Each number is 500 + 40 x the weight over its row's rms, rounded and kept within 0 to 999. Layers, rows and columns count from 0. Numbers have three digits each. The size before them is the row's rms in percent of the matrix's.

# layer 4 MLP down (transposed), 704x256, rms 0.144, rows 133-204, columns 64-127
096:531527511442552475412500547495496469505483487520468516475508475503546515493533530530476493452515464493476552543582560493539519464452461495463495504510550520555521492487464510494517446472533495
108:470462455578491542519524505525563482470483447482552481511467563438552494473527506537466497469467551468491526451552504544468494479441522442512548523509548505485518477527535509423472519480435553
101:502483467510535505515531500505511474519466478479557480553417547455511534487491543473532463495509500540502528557467554498521469468481421447528530539418481547468543517478472571496514449461441495
092:559536600505508564545479530447578548544473498497534527473524564467507497512517549449460490507414557492477511494508477521550487489507554412531519455560438518493428478487454512464502544456542535
097:493534478445516436428497562509504534440507587499552526497441467460404474561489491464433452493400490451544470563534495535564479448440555516515475548474475490565502505485435467448490453554532555
104:517542535544562405504504511457501466486492453629492527490529555499483497489517460476529491519507568487485510534440527492468449470519549485456488489494454429511393438459495514550478598482479460
099:487551447445466431582467537496503473439477477518530504595491647501506579579439507550461519489531519517511499540520474458506508538463385509535487518488538532461534505568505503491461515527501451
097:539472539497458500517462541542508438541509546434463548510551479476402477487492483588551584497541442519539529562490503571504536508532517516540534450499465515507532496541557548507568493422453476
099:382488547506538568513478520468544553512527469515535514505564482511452528446499599418580520519548525527462489567513551483477464514499517539557499500513521526515479445524495509476520496533447535
095:500487558489517521514469481499455461482452527410481531471520420451488423519506590488592503506521498536437520488459505511572542554472484474569531461553509387528436567466508549520458457513469511
099:472484517486497527444527513511541526522484440412486461447557576461446570538456509537488534476491491495457495413476534493525495545547468495540435543536545448431490493555533513474495470530488459
102:593515525478489486515441543405507519483558500508489544510575582447481456452426478543554551515537472540548538494526506567499442449485490526472518484477517491483488594461498492518484527542485502
102:505493438501380494524453511426504561536470494458575490531494496471500484439513460407504499504500493505458507592502534506497564481578462484494505487484542522489492435494483534530484418559488466
103:558508476516526490571434473562456531586522511446468450507470484567514490487497489513503444514440483513489497474438521456444463485556457494454461512512530484547546567510555453566495484498455502
104:449555480450543442499494582478449547461464445467566440512541526451514510509435484548517553535519504501517463420514492463522492525493503561532520526588566534515460489556495448493568477538476516
101:451522475473501579532502474548478443530506556455509572523513527493550517513521534540465527558531545420482520448557478520504504549452525471551530495452470510469500505529507493505486398475554450
101:585503529482518480502448489502449510523566534494476402437543531452498502538486438529490393496508510525475481471511438460563541538524462478510515502539506537481567509541500540515554549485507543
100:491536431524481470454514548487479511539513466509529489504561456505479511495542548533485502500477541454504454505577518458487550576449534497543446466496493528549513427514532476438532504479506502
095:500534416454547501487467491507563553447535535524477502513576527551502552521447462521496483542464596506479440501431432451550513541442460544435481471532458507557503450513589470483574452511476459
095:424520513516453534516527589509432500457465470543484515468518512544515500471499524479543377477479486498520494454479514518527553508561550454556532478484519466505553486538470520490455511485511460
094:487520493490501488532510508569610485469528495584508517496477570462521505463530559485489506474497470493505553483494564541495474458518532453527482505464520471504477549487497468459462477508441455
097:535386434424504437501505500490478493483556495509459500485477514613553457491534488479539430553463501510525505529584509527490528539515428480454510475497567465477536525523457495491465537484533496
105:487510602462518538488530501545448476499479490529419526537541516416563428456503478543498484495579435474457497480489520498494485475454529464463534472509572478537524433480470529490383501571521513
100:487442539483503487517512510533388508517517458587447511535473523522552453457530487559546506546541419469483564551470499452474483526542508459488501532516455465465527466484537502442509497466506465
096:474545531446425536506495499485439475510550533492545510488450519703522545437501476446545505430492477425497502474497477505492545478532513497452445503498491423497525535497532565455536537556449479
101:528566552562491543495498537487575439515432488470555504472518518514523511466530502533519530470544482516394428456481514486491507475442478443542465507532531474501507454481491582496469500528511469
103:498466453469460505557518540535444503470468478449514490522522551484477453504442508494486510522533463439417433511517431543471476572572458477515594547476442488509501504537536573456511501580527515
102:548530592475525450502554517488498530485547467460514500452597476444470415459530507545576515610437473511507508451549439510554437546440476471563437532481457469426477445462538480494488465508498488
103:517500526491473528555476549508532532483493508480464494508501533526479536577514583550499461548465548485550532513472514482598551506540546531512634526550489562475492488489470435456453493506494515
096:461495574499580441586534574460485465486515498513524472481543551499478568487534483424562514498420501426515515520526492514496465506505471497409487483445512498520552500448430540472515534503532540
109:401461465471533448445500500540503447551458519486494493479404536451521536482481521496477440499462511506449474481550530547521553519471575523518526555435552403521454497522472513511541470487525470
094:456497478509517484485511461541514543497480532517555542427544472531483500489521518516496561540524514493434515544546464593409482514497511494496514443487489456580426503588491501552503504561476519
108:484501569594398465473530403503452485505485523531512496520544541549398405525542432485487466536524525492518488530513538541523500516483471534527462542532472533489541485505471495530499517502408394
101:427448511483506393550517553471472519527511529491443527443464455520449513490546428554533472498438540506545463487588520523514529435529532568559488580453497454485485536506574449461598478492471533
094:512527474548562511525578495535473489504470448534501450502391459543483566499576468472573474444532455544478522555506520531486465547493528487486579502536513470560498533569502488503535489480516439
098:444482507540438492504524498500553533493504527467507449536557512528518439510468596474477586435440509471446493498472437455515503469511468450463490536456505511494526531524508492531542470505455574
099:454601516531521490497516560469474483464505468493522485489537516500461484523476514517481466555487485487440500484448522416471485436470446509499509540464448532450470566487556524502463433531447512
104:550515517471497450464535496465459455457504477467512531419536510515521528414482496435478456453537502480489508436463549508533498485537515611502510459483492523601455568520481475492512432603437464
096:465524527452520481432453511501496471506498463532487437459499528460473525483517460478506504516544505488459418431502446492517453494446508414527486524573527518496551425478477485534523463562429478
097:550469479458462481474522474464502545496446481491505523515466572521445543556488534481477458488477533540392450483507551571542511504571451531485521452514530532581472502496531488561529566432457536
102:493513607502493418545529578550468477491517492508498470452554550501456525481458486506543536556494488544554479475544532447517487528420484604480548539496550440426511408490499480505536515475503491
096:479485497510463558518517473450507532479437482561552474522469557456583562521476561435502389505511565494444429495550424450556508523482508476474570535480494492544474398520517462484467521527479488
101:438452509408456558480483512503554503517491521538511465470514475544577568585506473447472451523564564548515432473470436461483597459502525428512500558544469529523452524504483477509539530492472535
106:462513467449495519479528412500420475509446515490471593446522508547496533529515511494521527482570535473514524504508578495476452483490563500516488414523474465546467496466471493547526493501526473
102:534483496559524510544518499501538538503483488497520517501494547431482485536511410590421491474455444501603490502542547488470524561517499514544481537476536456498473543523485466517534569450550509
101:446480520481486511479517420518487510474557476486556487489456557463505455479503474475541493539445583547484453497531606543504500526558509502558513528533494484498523552506492500464503505522466492
105:506538485520563575452471503452655475438445462531518470510469461475448459534486479566469554447367526519505546446490502518497542559547530428456497574475523473503534505463486508482473499515521566
098:509467584499522546482508474453565506498559514526516522460472543460488524536567522569484568464435467543512520492472532472455454535485455500509505511526507416554495510467481513466480502516446548
098:432586518505522571443538488456413507504487401497551473495442547450478476568499506546527522439534518524453486470426469476476468477451572517528503511472499508476477523549503521499538474512496527
094:547482476516556496533530542471599494450530539465519475525475501475484432500512541570469482537525501470530483518475518494487512508429501526445452506388482566489505551523565520500461492517447434
093:567527438481475475495463499508473530469489545485436471456493514474558555534559482529535466521419528456535489494517490520453555554549454506493506448478589497514524517463519477523495487492461437
096:467508487449536444456440531512512513367426522459510534491516536490444404520536400567490540470504482494535464491528530519493419508471483503481561468472503488412489488460521523485533464467568447
097:470568548435437508550462498541511459464500559507528523510467522552530488509604568571509480488517529476470505517503535579488484516493416516468524508495565501461503544451479472440507467441493492
092:518565511507552440506522486528563575551538468544518510542518507513529459452413471554505501524503478440531574516480548518482464541499503498538453450529495508470511466530482488508483490450535514
094:474491487460510563538436507469566518468499522526492513490462513580529472387424611532494458466512513516549541542432535551439503482515517502477486492415560474493513543458462497428493418481417465
102:534570481438489426558541507491520432459553464570493487616526591475514523509480525511420411488471526506503514534506510501536464458443516529517469559540540467573486460476446473486434489479435531
099:437453454544486464492538555499510441481482455524501546517573555471506512512472476519444514506495518490539485506529543539479560503531484473594587547525453521534530427415518526414492515543526521
097:492388455558511461453554626466445484605506508493484530490490524493541503487482510526522528526485489561482468490471568476433500480575437468609514504478466476518545554490540477517437555475500496
100:542505440468440522543482520508396498550490504599513475553532531491479415493602396494501476492529463469492517551559516504484509552544501526488573508530435543498554486496562494519512524559573576
102:529579406528500533519508499469440466576484533486525492571513509469489497485530462485487445545586501517428488538577511568464412593507529518499464495471579552489478463511535536612448514452521552
099:493525468510515494520484503470538524481482548508565522597533503493429492554470492453536419407487486532496518488546539565507472451446506494493498509515446506461440463460489556480435496516508488
108:474537535509539558500499531492533455534545456475489489519490471513482468455432460492517502569444453458480512455472487502464450428434495489476541512480490497487453465616536493459472454548535498
087:477516510398528511462460503446371506518524509478491572560525471470486522540493534518477501478478466499540499515530526527520490567471445535561518525454494517452494461531542451513492477447472537
103:479452501485520501498546472461597576504566478542533495517450478546465538530449552466507528459455504479497453481562540552475549538479470529467476445487537420506478470524497495469523534468587436
103:460443485469466542482482523526452441536488558493459507537488491473500524499464473526531490490486533444531517474481513531515527484565468443503489552589534458464503554570410488489516414507528537
101:508530496416520565492496553537392524511423521523466453461578510559501565550460608504471572554549491474442474440552503527503443453441446591583502503489452583488515553509447469509443532515532473
095:572525478509370467594529472531578488534515554566467537492462505549466535509498455443502474464567558484445533461510527500511531472499479438558468429509397594507468520494520469473439568537550510
095:496550497527496482545487535599546546494494466520477578524500424549470474561499504587500519482524560605572533429508512502474514450451519490443555471521552468551440510498507515465563487453520493
095:605488490577531497532466429432571503470403495548474551487450548472484517495485513501423531504449503489509555571479461490506532472501483483506513511518496464530455514401487533539526525509482515
096:490496478515517510534402507467530528463507459520575446478507522445537576452505504503478473539491502551505516515581518510476492540418510487590546553561455527589507527518518533461515447456513551
100:479488513422514483495544530456499456493484479570517494525491497511457515559542505530472524558461458545625512511502437446524466560423510475518465467515559455555487465485480447463498508555461489
095:518533447447488462593458443534470568505499524484474480531500548514503545397516535544487556540485538470517551553464526538475502511488510568498537519512455413544489468498511457452525492597451514
# layer 4 MLP gate, 704x256, rms 0.151, rows 134-204, columns 64-127
100:538552460473520502566560512551530511465458538457512514434477501478470450508481477530485505567537488611488507495473492542550503460395539508498450558541451436495520442529533491423497559521509526
102:496477462537495478493475540487489480507506513403575487537510573443403510507564485534486554537452455454544418480506518529472476448533473430475599568489493476467464460500448546538483456496455493
092:533537464506514472524539563491541506537516477514513440467535479529515519525432511436501460518501459499471566554435422443495511427494525473531556478484495468462482484481526534552466493474578490
101:434493508514478482452550456454463462492462566576586513547418416493533575495433484592497537572506427458525493530468458529572498481503519495468510521513566515520471566554475577514485492455507457
107:511505513484505494509508516500490526529506404539512526528496491497512552481476469490494456559522495553462465549507471516505575436525508496537552475481503517422505512493534462518520499548435491
104:501449498543525517515583442484502480431517511490492539561519504480437514475524546526553540569546531474506449472526550498477493440419559453500508547558548477542474543498558556575505512469395488
102:449506488542535480552595509495520551504419446528516565494515540494447522514538474518499519544509525483531449564493528460550487551512457475546479518525500533530460503557478548492506423524534502
101:536512511563551468441495426517505506527520491440508500452530568454453509477440441536435511540508512512445517552492458501534531469439492500532584533475478447484532501512394416510487499524516460
090:533515452456446478549481483540567446583473572484517504486516516425508472507578479523472506552560531503513422522487539534471511477528449460495516476562446466519399414416401491585563502542497503
098:443445446486491508557483541556479510474538479502524518494466472559496513603548494463543531469519498540493446562516506476483503565561480480504459448522434562519468535500527447493544510470506509
103:460526489531505454490512464479537501431462584479549478488531462463526458539536484546430445467474551475492500514412470474461507558500432515503511497469478486521505482447528425474414483537456496
099:366533502479529483469437488458542503469599491407544497549537492491536490502520487505441501452476517486503459625534551506475453508528497510449422441474517482499497471542558494435501470446507557
104:499537475467482523602561437472536445497517505514497524534494480524510559501497427518507481544546549463504484487497513463494531482489492472477518474515508465475480591513553542476459514522451545
104:539507562493532464577525505504465460518442468503496516499547482510525551533458548514519507517548438508466475511538475434534517517493471455460448491562476499529551489505598473534523512444531473
103:502476468438464502565581494508543499511527491496510471515437510421463493501538510518499516462539457441525536511493489535493476488453491591531488620444515473359474528542493485460540465543481503
106:521545472492500501423530445503513422494497585489516494531441464570495445495502501519537471555533503541544465489422488462474472535452451511490475479563484477499502533520518547542471480461485512
102:457486508522577507499530475512548490446522457411544474493475496459516529571548463474475439506500450535464429506536479557453523557458533434456548522511482524448483508476537496451491540532652432
094:513490458496589530441536497539504507453482491515509527433596488482541447548479526485476482476412629509532536498457514504447486494506469510509468533506588494509425497451471496544536501557530452
096:461609562532470487515546475489455477501476493487436529512526440459547539481516416565522524468520514509571520547576467439500508477531550521468496543529489510494512514472538465551461486497514613
091:560525462510500551454498515470540463525442484499523466485559416508408459507501515525562556498437473575513502524566535485551458495447509542563479487556538504561476453445550587436518541559400531
100:465516461505476546489474575504495590512450416512564531479487401478488571496507520557495532494514597487484447446492513431473568480491474431436489486429471502470493534504476487509503518467497527
098:547513510504509550484537511582484472419468488428513507480481548464472470501551487503558510547552408519489489511535515582534467555513490521502462503493530513563548511511555446554506561471529492
105:483550556475478451449545478519496490557451499551559457387511535421496493546510550454483477434423479510508493492540465490466467426459548513422497537518477412483506500571424480535524488504521439
097:431579533452522521489574479435548472520432468500530418440507491448499546530458507421481521483493488468434597606496446456454486436576544511527544543510420513505486569446535474460457466477503512
101:492521482470519453512485579464499480523491467498443514542441508456537458495496461520440510574492515485480467430448617490492485497520554414480521513538506473505508423546514534435457527504514537
104:504530521581527492546511460465477546570430505497471585495494485476426473511522528512489477462470444482605471488457456556507536538529504524467479424508508511489540577519445499475530462457532482
102:493502541475539505504490460547566534478512532495469491550481537467494505458496481552573491542532568520511492493490565520490600544448553473466493456502582479534586488455473529550516498545466457
098:463560507503435554462526559438485546479518540471541494520494450482548479499500523475483469429475550560574458488493553475478562540503466462504512465463460486511484570470547519504498549491505443
100:561484494499512448544527513549533481559458464528534503455551485506435558464541591509511492422537486502531512521509515542438566547483528539496573455463464516519420500532573523515492471509525485
108:483534449553515517561509449497507540532502564474503471492505501464549515457553563520456548570527490553487518506471501504555433425505565596532483466507634465429520503528538485459601570531480560
101:456486474493503429532554485538457497456527541497436498457493546453512425472503490490501578541514474549477473495477469506491462445522496420555532429529483512477479470562515524504406530481542453
109:514564491522529523522539481496545426561532468525478453521543447489483499460517470546517482458431498496427465480439486521477531463517619505462522432563480495479580461592434491409495512439555452
096:484499453485499514532489523603515461471450441473471516490562480514441577550557506482501444483419645498483549522509619490486502535579449516485459492510546474480479520444485512500553455529543537
105:540574484536586477538485469546494464504514536437499524459505484575464440599443499513470532537488534540484470547499532507478484590462502598518545417484486483509448551571535451576537526446507480
098:558514484535513470533491480482578501423481492496501433474497474456442524439521472492587561404451523503559477493502490514507502578590457537466473519521484412517482477525525523477430469469479526
091:546528427446574545463535423459557497585481505528474563452580546472570497509562522529549462551489506476509482499512527535501534577548441449459501551441509478541546473454484471534597535492499596
102:515453456495531486485520452470447455455498520453597450551458515488452467525500465460410485499502532429434437471505491494448501526486429471526522541519510431493564533483462501454483425530472515
100:536472512458520533491518469501533501389472459467466483476498480526500494485482515513466501483507470576585531519516490526473490558512578478484482438513450479427534550461440487502456517501592510
099:420512536467535463444465434519492412507434542511452511533480555466490478573425505508479475593459484499505469484509529484477498540541502453482533548450506469545513475470480549586482528516529479
097:534542512503545527448435478516501436484480556538443472529568466501518559516562481432534471477446493497531526592499577468438495586471507463453505491555440532494540516527553502489443483520473496
102:546478520499498558502410447483545564554517472479540487601500495471540547577469564440546434552509546459480488537462513451526447477504479466491534524413433506487407487540502475546460519589510546
093:493500475501464537530473495502546453504502534459486400452514476517481478496535505509556530453504554506492524537506597541481522555532557467474465462540511442581465447461484544471497484472461468
099:485443570511532511531430503563542400514495544444513484529558504503423531533477507516446541522563529554481451521521522507426514474479443494529526531531439387504512489481509451502452541440485485
097:486537511443557491506497494479477520517519515448425506511496446523508494499573513588491502523495505485479419525529509476489508498538427495507542556499455467501542473482600471489487485498477545
098:480497493482461487525469448526496535479516501474488506572495499500513565529506441513456515469543546403507498519465512550431416527441524504508563525493555499538468397493497452431506459494462477
103:480509559455420497527558508528501493493506497488470527435555486516511446525489456435493422581490510555546530541509451517492482510543512503526510458490490491489486448452503526467487497497494464
101:449554527535497562552523507470547494522499480441486471540490525514482459519545464517524512478439426505501547498471586483496504415501529570533546476448479513451550461500510532515523407455559513
101:492448554502511545493555495494491506480490560451468472416504473535408525490491416441490549526470476471436472491486492410504493443508552474533446454543531496524526469506643474521524463468541471
094:533535511492439505515571524587591527539473549488484560515410508531535417470513429604479461504553465535517515514440481452448520481476520473564490449533481509467507454534515520409470500482569508
099:471458562523512471529484487482497453544521512449500551434551493534555544470455535525484501447501482460577513490424528547528510550505477503502486415491444494522422551434490468476432518503510543
096:463531438543513462529502455508518516509521437474496513487526568513550458506544505462455487485508533551519488531528551556459497523542522524487507492578519512528465400531462568499508545495523532
102:489543454545469514445483435464521511483527448482482443534501522522496527447462471491493539523478449532507425443533464442512541452513496462513557511533545470555491436457449485537551526562515470
085:492514532498538547537499458523485549474467463546474537509503522439593454455448435499488513506553501504496448457446511542514547504526498501573570482559427507531497505457508478541566463453515506
093:502417430488532506516503465517530494477497498507432496527464587444539475493504497530447546500478547521521543542434505510532534473462540466475531523488547433458560511514540500487488489485538466
099:518525531468550476469542486418506475455421497509506517464497475544490544485458535495483487551516487572502476501567489444491502495414534455479474484535524588558476473453574540584504532449485662
094:521570430557436460509497425513489513573528540462429495491496516478487449585516461565467548507483570568516531429537495436511417570537548450495521430493448473589485474495457432447525529506490485
101:550499524587578517526570493485483494479457454503502540478476466510490507445458554534475468474521545430455505542466572529545483494555555545449496508515500481484418513482465433405537526542454488
100:490471542543476589532564485536444572420532489516554509476429563500415482541442522430453482444525557530538503532501522485495450489551555492450490398586548423521500469430500500499396516520490547
106:448503515468486468480558489527482537486467489508494513448502469538449460554568424473572503440536498433454551468452524408490481412578431484537505482484507497504417437428477479442526583444465530
101:485522531526508507545489490512510437524548508453514502436447518482569474436526529573543443471509551483507582496479512493431486512493426517463535517543487427499513537426551528466465419501466490
106:504543480599519540557542487487438481519494436543570463497553527500503483461516477478604502591536507527535524501425477530526526489517519532493464492459513499504515543489461534510518551457425470
098:493504509531417506549587533490528552557490495464542449496482486516488519539456471561458463493538499511436465476506505516584553500538469490472513520481481534565513474563517500591472565498562547
100:528496467504492439484436500585485500503437508517522466507495540447491481492444499561525449435504501500504429510488496547515545529507451490443469453502527467603540452546546487466491499489468516
090:524551503477590507501536502483590444463514449488455529484529554474497489467459552446429466436491480531508479554470552456502496444506460527538522498543545481500489486477504449493508526504478485
103:511529461540502533536546512491469568508456483427517519554491519555479512420576468504430431436498482519524460491473519472430509512455581538478514478529591443508542509503430533447495500470513424
093:534465540523527485483468527506515519473511477531516554514462451583395553471487469494441496467548598505498493477501503444460555476458488465511501397513446509505481593520538442412432490490519486
103:491521540498433536503438479446562524503554537509471463523497435479443442527447438516526563469596502508512543518478514458495423463479500579487532477550489502520454544523500485512559542493524499
098:543501535496467449552525518489514495569492488510501483516495583549454453517475510505525533507482530513518458567487582508515473470546540514500474494519588509529492484505491433482530498419461527
097:553513531408535463468544477513470448491476500476536602479498462545512443520507457504485471545555490532559424490485480512461421456505514562403503568436525496526532513418522558451476522492475551
108:463490596546541585512542371523506524413522454443478530460514490568478460452509476498445456439439489438507550502505501591522497464479426489464529479506503500492477519486497561510518477458456458
098:494544522469486460493556544517536470535449485462548467471464490494496448367467521531432575508486525470552511450482446475480487494499522468540523446487428447457535518472491415473453519415487489
# layer 4 MLP up, 704x256, rms 0.15, rows 134-204, columns 64-127
101:452498578455465500514464488431460554522474558466495522515535527469474524515509555522524428487515540438486500509494445477528484466551562488440481470535404571501463462531448466547512426446451515
098:526470479480547513482473499499478442504512556493523487544410452458484470495520519511456471403502537463525497507551502552544493509447508503506561484422505571486498504520506485523468547485444477
092:495420517489570486479471567587574517519500513494477515514484474478481460510493444537411464505502528471484529532514584551529489525517539481569425477506432483516482499485476559444504616555452528
100:431462535428522474577456472505511491487465452510457434476563505481597482482400494542512523494511507573489515472512476532499537507528440538528507448494481496558472546565517532488544489384522543
104:460469466548569551480570518554503485471499516573502465473430473470418567560499470485453507520563533443571501547461462476457467501463439532565458565568507507491508490536534523547579555526512531
101:476461585483525497492539524501466556539516513523493477508467513430549455542522487530573562475540478557491587518447521548553540564411587417542505492481512487490552506477507543583448614525515452
095:609515487572499490585550539456562547467557456506489535501484499526457497528545445499444519486543589568458477504561459446475488476462393502525486496497481456453490469516468526496491565500481458
098:491496571462509472577426510510490508465536496531562549519537526552450506496539583585539625425492465479457511538478543543491536493492513495480437549440510594530514550507530555495511576558496482
096:482508455615499459535542491452514480476460481540518462555435554571569465450553493519432470481503512504442551497497487517458545552457527506551508488454520523568509480537463559531529507513479458
093:526524520528546432460500534510528514549480543464486583596429477497494573480564585475458448448480471456447471499429472444519516517571536537459430492472435543531534490518547466555545452506489502
102:504514554555499532503447440435471483567593537516457529473546454484506521484448478501445468473487509484517505500546572521490407478446477503423481487455513418468518500476492570476478546549492542
099:504458505487507463547483455416503502521521521508483525489489566561499498503498512488434501501615478505492511437497485540536458499502517495526574527481506470549461498511543539565523490429581534
102:475533527526476599575462466488528537530545512438486488461517538435509495504482516470522461508495501484491545533512496499535550532465518587530539463537451446593514579495547499534521464477448472
103:554570494480485458483490512501443476551502502499585514489487558507491478486450490484565524544596532529580511502509518452518504567500538482466550493547449495500459522543503442470479512520603503
099:523534467462512519520509539472521597554530530483539457506497500566495496468478522479443569564414450566518504529481639545538448507478551509504468530430429481581529528511529488517472550454522432
100:528453568525552539456560574502458461544513496485545461561533484535455544507624467425448513555455564549537423463384477502475498471561472486560478517489461473482448502505443515483531502512502518
104:517508429493518505546543505516587512507461488450522504513500538475547478519506508473497482507461481569454476516476453482483581531484555488463525500421513542535469537519518464563474518543497536
091:577479510537505544464512501465438478530543496495584549504433430452417450464513505512513496529519482483484566516454464561481488468497466477472431513545483462488542520513534577523502546541500527
093:512512505496425515547469465497506521532525536527540510486464517544472524465461456526517469495479555452501425514523528552487469557526488439460479459475430411551478430443434519458410489555445573
092:421517499532496463488493412510490499469482491501488505528494480514625463552527551499516452504531531447427456542518485479447462481417477515488539414542429539528500491493471494456498515466521511
104:539526485477449414492501513518447452485555463459452519485458477468499486495461465470617495496485530487466476511509425552501524536543451432465483479503525466525445546512492468525465501471472441
101:506492480562481560447494509484494574454470569532514611519457538547583440511505467485457500480481533487573455529491563518456475492506483440517453532507494457502549490532514561489563423498484533
103:499523528433555462482492577498500498528514571426449493479473444449578532520486533478466512493509543485502470452468537492511523515525526529440492526488488454440505530555488475429623445504491589
102:484522541470530504507477611602557525458544503477529522484526466600528526508455568504557500455555429520549467472507506531516540477491589548559545564470507459533514482415514431517549525524528451
101:492483540474575525442484473521535576526546477385466526508499508484517554470594538477445626523538469463501517488505552549446512479466521507438506463511441507506500541506523550465544518479449476
105:456534424499508425527512418469479523498503520508502508522488577478518521525462488523492559533461471489507488505503482525554482516531474504458519495541516530521449531533515457527480450495542460
100:436486543523482460520448491543523446512515538504454539506518473545571493459537515521515490483529441551481477535528493463494510536531503506426462484505515517493461543513448511532518498476474488
100:496538500478497463518494525498562498485512463479513538573512484500484496465514444504501511561570438481538503486483510476479504507546522475554516446515510564455487499552515628471482451500478498
095:463457414514483484541479566473554510517473558567498521513506557579474455498435486551451483528514431471517510572498509534514531458426451533482486472567502538538506478495478513515515524519463509
112:534513514520463496495592461469486486486574518502531495487587525462510450420500533541459499563503449443488548509485522516515477473520564497546580533445524441553520455515498491543528518458562496
104:508480486521442546522496586486453473436524456518449473407480477453497513432483495487476500469490542523538527503528562423483478480451528487431541441442478554427537505527556532442505501557494477
107:528522469449453506470532555509494584493470449488510488540470479431454489498495498499528484436504396524566499535551504558557502480499436458470472549491462504545543493532489539522534534478484583
098:488473463446494497495476519488511424531518531577504439501463499466517432481521463455437476429465485492526556457520540431464503543474431508459489544518528527443536531495505472561442512478486491
095:461525464467582492445492534532498475486478459510482469420528506496516507496482496532476533423486556462477523508523446499481557516527544553502484487508457568486501495497481414545515532440457509
093:543555572426500503498506532530437491488518374441542499499540499489435487555494453531515435431537445529538442413576470432521539467475499552496515487510513478509505531530529505549479444444522479
097:491530505479558482432583545490553527491550465483470504429504495511450524484481496510456411563489526502417546525505531553522438476417511505492476484462527554548492514477509439553554498502502551
103:489540481490535422503511479469472447517452502526519504501512510447424430524559478488512524494495496513515424516532535563437512498505523463508512597516464529477555481447487519499468558501470518
096:536518470517529435600515472492501474543481477472541547517607553498458448556455424482492475458571542457501460442492533514556436537483489529472546520557441580469539510544511530486514497566443554
097:489414512536535534514521555457510531475544502509493467521565511491519492496549474514504530455452531511531537535439520506489578474506504467509477531504581513545469490454530500553515574499507488
096:509441380440483492487462565581497458560501501528546516533450552565460518466518518467482473514445532471523527479489476510477455447459480423502470495534505457462556540524450579541524515527556556
102:495495541496537606465531534489532455515485559451470509526532472505449461526477564484485533505478480531587492479474658537419562472518456526496507544512486496458567582504473542523461478467464434
095:492536509499564549566532495523514468505516522483452447513517513487542529542432517507561507484521473465502438523453516528438537495556454563483440596460509534465508486502520541527515542417493382
105:474516417506549508498490495498584530471555522490492521500424471421449471480540490513502554481562406483590522538525497477466487473530478502469564474546518456482491450574522543529458488442494570
101:464475533500480510566473521484543456535520520552518478495528467536507509446527480571487558466541497483543460459519536522528562466531552495596565468426558444522507551503545538503507488481445476
092:432502457478536595471457504470468496561429530487504450539525500517512374478546503533490461491508492569526494450541570574453493502483472546533501453491503474482534508478436482500490525538461483
104:494458534545526468493510493462548408460471450423531429484523491552519520431473575479478604548575520445494526530511469490469559458556476455477445550424529487488544527498512455549499524515520531
101:560481451514566565460486547498499459491551531494431546420523476442450478540476535492560465530512514483527527518511493477546543485503475467495457532457505493440504477499441484526436510564519438
101:512420574487584574473518549469496523528496474455516526470521485513515529470536545501500498524468452556490484495535462504504480421514534410402431524471486507546520507434459567542529483484516501
093:460548548447485530450497485464448527542577542551486457472503481486553517477530572450486592487485519536564552503523567527480487500401513523504471476509469514434493441517561518521455464470441474
094:555485472489596462494525499496437514481499521534528572524484486497487496513535515528469467436480520417524477475470566507524495521496512518427457509487494553509494500422491486556565519569457568
092:473532407467514468436476546563436513483452529468467502508521521481471552470433418556529506522502491494510491514474473486494512534494497415535500474431453520492500485516542528436529516532557515
100:494417518497482504477546509468467503486522501501474549458554452530452448550537533508485445508470536437442533520572463432441510398466512478551433504498483438532471539446494478420422417510474477
093:522541494524447504532556543483532518552482458450547464450512500502501581458452608389477484550514541523534564521528461476518493506528514495455471503456488481478467503541501431465420594550489555
088:580466498540525509477486497478457456469560498536500483523546428565505524524449520524483555498532522485508596488456519528468435521419479511479563428479485467493534571568560526410450516488508491
103:496524451500533534485547509521473551514517468566478523428444523471488478473533517470515509454490423575471526497469521522528537525485531466526468545519438507531536480551512593513554471530534568
098:524428441471464479573489529510501548558460464521458512500482529467413615503509457436493505451476477525417486506451524510474558367564458521501512459507527559550499514524517482491471486531538478
102:525488513445511512541493555538487445568482475433440570476527494478571473585513515417497611483477426486569585507530457520480473501517498478479417547510529506435505528496461491533528458501485526
104:470552453483488512478460582564504468561557438455556457457443532484489453527466608539452428519461538432480455549486526521513453485490515454529488509470583530470482495473429512543477491542487465
104:552464546502491521415502554524473518511421507481551571463516507451497562510498555551538510502500524446527482561483563462527487568452520476473493516460442515456496499548456600468531464518532523
105:529468590549491523427502487457581452484484482463550509498559457535535538507491575557597468460463466502526471508435537536530529504498497457543475485490493430541496504457509486512498528549495480
111:453473485472590472531480477484490437561523520538532509499513493545508533534522578448452496523471470529488554545525564444563458449447417495446465530412517584525430559502493458563416490542510453
090:457543450475511541489450568491485491502533537574507483487507564504506572431477486485544467494503572499527475497477507523489529503492550403452455474576483499528405491502518440487581555517524510
104:477495570532462510495499434491559446482557465443476577480500465416543435504474505619572432480477550490575478465542447440525513498498520509491522507490478533620543525514480488514500476453479459
101:509390537437503543536549543466453465501488464489459494474483534511601497543553451495444518505477463518542559459488491476585491480536529472484535539452522489487466532481490541452416510468510526
103:512519523445486505515447574450569449467514511533500549472469447581463554525515536527452479488492547527537519501550453504449441418518509521567445418501455438503534568565551528486513488460434513
097:421506475517487548500501476483476457472472516468464541504484498440476519490506586486514507530495394493480548498504500511497450430550514532448513489517480528524519499535526526552515497478428430
103:527548512457436422496529511533485519535494526467469570543526479518455434423485526494477504513500472525463539496464534501441433558579452555481458504487450523538469421468426478450480530476564537
097:565481435486550529486519536512543453405504451447469523452459451568548511537526443527490400442472489526443528493524519462498482522468508492505510493506492507428545468525575521450475511472479481
095:442512473558491560456497542517504487465542571470540531419463496512478494425457550497513533475490482465461485510499563469501470434404494471509455530520441487512515457551488546483482503484479550
101:494558560552439472495541502515482537512492444498484467520521492571501503572516450577515452476408527454411529517488521478451493510466501461525476463529490566502456473434540488521470548494469479
100:541557521439546480566548520477492502583491528483499510557489488497566477472490511506575526437549454547501472544479536550489526550531536553507474440461544475413446471512448479516434552565598545